python train.py --n_layer=8 --d_model=128 --n_head=8 --n_kv_head=1 --head_dim=32 --d_mlp=1024 --vocab_size=2892 --activation="tanh_gelu" --norm="rmsnorm" --norm_place="pre" --norm_eps=1e-05 --positions="rope" --rope_base=10000.0 --rope_fraction=0.5 --qk_norm=false --attn_scale=0.177 --bias="none" --tie_embeddings=false --parallel_block=false --init="trunc" --init_std_qkv=0.0743 --init_std_o=0.0 --init_std_up=0.0743 --init_std_down=0.0 --optimizer="soap_variant" --lr=0.00711 --beta1=0.95 --beta2=0.99 --weight_decay=0.083 --lr_head=0.00855 --grad_clip=1.0 --warmup_steps=200 --schedule="wsd" --decay_fraction=0.846 --decay_shape="linear" --final_lr_fraction=0.0 --batch_tokens=32768 --seq_len=256 --doc_mask=true --train_tokens=156000000 --steps=4761 --dataset="wikipedia_en"
Each number is 128 + 32 x the weight over the matrix's rms, rounded and kept within 0 to 255. Layers, rows and columns count from 0. Numbers have three digits each.

# layer 3 MLP down, 128x1024, rms 0.216, rows 0-42, columns 832-895
125207115132162141099155163133096106177075158122158137131158147092111175101116171166100105123111150128156104124110130126118138118133092097131169173118106085157152155126124075164118198133064139
149151152152115170190148131168108163165083073161096128122115137085160109167090134131139149137120105122126130123203097153111107177096109167138163169170114140088138044143113161133110095135152131
116162119121117146045124106130132122131123184110099139143080161085160078084126183151199163123115136174087129114150105099134101096123105059133182128118106093137121197168077149106130085171071127
095168155080161176075157156117137109142116178144158099166164057110120186107099136117138145108114163089094140102157159145128106181133148178097140118124151112140116159156104119156153116148137144
140100163097116118052125124127147147162102089115082153137118134130099135087158233146170073076158155164121189183130159140139194176154146133116141123188158090100092122114112191149181165115165125
129121119171138085178154124103136132171164139071132124167099133099213125038128159102126077120090141104124106181103155111155124165108171057162135072134140081140128153038141113112128176136153146
150116128146157150179113119143111152076121100143111135196134145176149134138136115088159095156131124158149144152154131126175177098096212103142149115138153105173090176137100155140111073098130080
117134116136141134129081131171119193140143078133196114099086116131159050076115147115161179168132086187133124130163114161185118116165083090139120148124140129119141141170062141111143075105138149
130121142143143170078110128126090096120144064123155160137128136114112139102106118081151143155134121175112148113108116087068124081069141156102162179080197162141132117146147191165086094217135108
122129118195140079108151211160145146123154131129154124084143126095122172110145159178108112130097134071127129090182138126118085215163107180109106123075147118185147173108117104159147103096168169
147087106161124133133106140136120167138095125144204144089127085146084155243148191174097145192098112177172109116148135206118109143193154171121163107145164100092139126153102093129102151173143071
165110151121091129070120127132191153165160171136127145154109111134113126183113100100155175162118118133146155182124136081143128137075186127200205115119108131172103105147176109102097157161145168
140127049102119132112153102062151134182139121106098146107143182180131098117062088085123141128116108177140142122084107139089139095118133149131128052164149089146074116191114130133139103126126097
125109138109174151054077144084120085166135158134088098075124115191144112134141116110153114131094105127145150119158143113098146107100104160147122127120065115100158164099097201049145097136094116
107142105153119160125137123163070140151078124134183149147138150094103137123080092117130136124132159097155157130098132102135152125040138087120163149113121191157107170164145109120186107107083125
136121135071124139249090107167141093165162122153164136151176119125165195097141088171148184144141171104141117081155137128101135123109119158230104100124093146173160135197105085118124150117109125
147154057137199093110135122075075152140143118140121153114120118069181069143143099141166182157129166141136115123176108110161096139178128121136119121122129113176152159081143141189103123141199123
092164104132109134135137087129142117117149119133166094145169091102089139172131100111129062140084143111123103129120139128125161147143156175128126164118125099108156152173110112129218113101133093
175159110121152153084140144130164174085125087131140145217157125118115123158122161127135152110118154146138138169189155068133099125155120113145123174126090075127100159137079086105140073140201156
142015140104146128163162155164082233183121186108151104173142124148085117162119149180165195079159132094111160131114120114104097097078094105127067150098149152053185117172149156139202100178200097
138161110133116084181182156132089136131139126131126086120096181094097082094106151174162103126138134152160143139154116178113095133095144150081132129128166084150135123141072174037159156137141126
140087155109186123095146149118148145116110153147116126156148139122163126122091163124122144186141104103171135099159133122111166090072153143118155084138200130155122151116105141131127145087116151
072115192121060185164188134148091105135092120072131106092128098128146078108155147083176136151086130123134163163107139142126111142169119092034069082164177055096051082081157120186134130098099093
094146088174090079000164179091131141114124116112123124170138138163099149105133125166170099086128122213138162134136133155158078116110150109090160178114132028099136131111160140122118150100115151
158105089067152089131096124133158144174098148128134133089089040063101183035104148205165110144155140127162131159134137055159157158091091156150128163048182128095152163122139138131096156190105203
122107105146067083236176161086135131065131079114111141077129086135153097140122082147104167123189134080108135191111127154100165060150127133093166109145123102127136068150138156104064091113154111
091205170090149156190128176135145084065165149101096102146173134175167138213137087146186155149142085125101181096079086127085094168123102143147136116135146077101136122093172116186146163074111099
138154108145141112105067175150103151161111153108090147178124161169144160137115174184116121126090125138180164184123127141149159149120140123102112144143177161170125129121125128131129122067074137
117137128168142155174140173078125167168108189028145143163112037098138130076102125186050127123140130093098115076143151122137071171169106139109153166155189173122120075104106082117080146137110162
176145137144129139156140160198165079189139138105112143139099108139094192180108135101144120111136125158164073160165129134143113105114136120129137132172108148129099205113166176097126134106163110
107126102091105124109164169089145180168140136146150115151151123091122133117148100183164153183134130042142108062055158168100051111148143111130123120124084109116207114165136098100141135100113133
146144161100117126105107142092147082129082142087048109162111124098097082094156091099148088154167161149136171120131130100157124073090101157168154124106164161091067127123134162175150120135129076
165160099120177155114128133065130120039103094127075135157220134131091132183136156139156153106069133078101099133150129117125106095197171127110134117091125134150134182147152159094125172164164130
132122160113093125114159086151142113112176097091131112068120104169145125082142098110121125104135132105118156133048096127148133122089095105068116138133111076094151077098137098195118188100093095
137138122071096136143132140170126148131137137088116138139154099107108145114135116103096167108092066110122171095183131096105156099118163084084208103175118152144128079099133213166122124110120137
107120136132136146085084087136136084068079134118171155202154098069126064130111167127123096086110178148135147091136136177119117099119182160135091089117110178092136045126122118126074134118148108
079108147117090150061089129143083152101159140078119122140103108154159145183067100109163139153140175159120139171091130159109124096146122126108089034160160108183168136131134080145134116165095124
161157101138130127185152122110105160154080131208185213179108126113135149032204130114151131161127233129139201181074211116148136053153130080117125113072187151159212113124087138127061038191127200
094079130132122144152080153156082167135121108104102116101101126167116143119176217157128106184141149088137133090051100101104096123152173089075085118109093099102156104175133126112091167107160145
138133161136098165110120075115139151153122095124142132178103169162148143167142154138117085150120166136089103131118132146150140098109174008107085143127139160138136121167105106136193095171169155
109038117199052127149096149085129160125144062126113101135071101166129091131151164147143156091130114101118077111175135184145140105081099172132173116114171098123171103147110075099103136126116114
155123104099213143162093136133102141166110119130139165046148151108096147133139135133078095076139144115106120105117138117135108138147134192097159123086134132045103221121077141105115128143150180
101122085161119130096132102169080115094160129097142152088156100169174138081185184132144095161126125131089137172064105180158139069177139106160080098121097126146122119065074152124141129106158177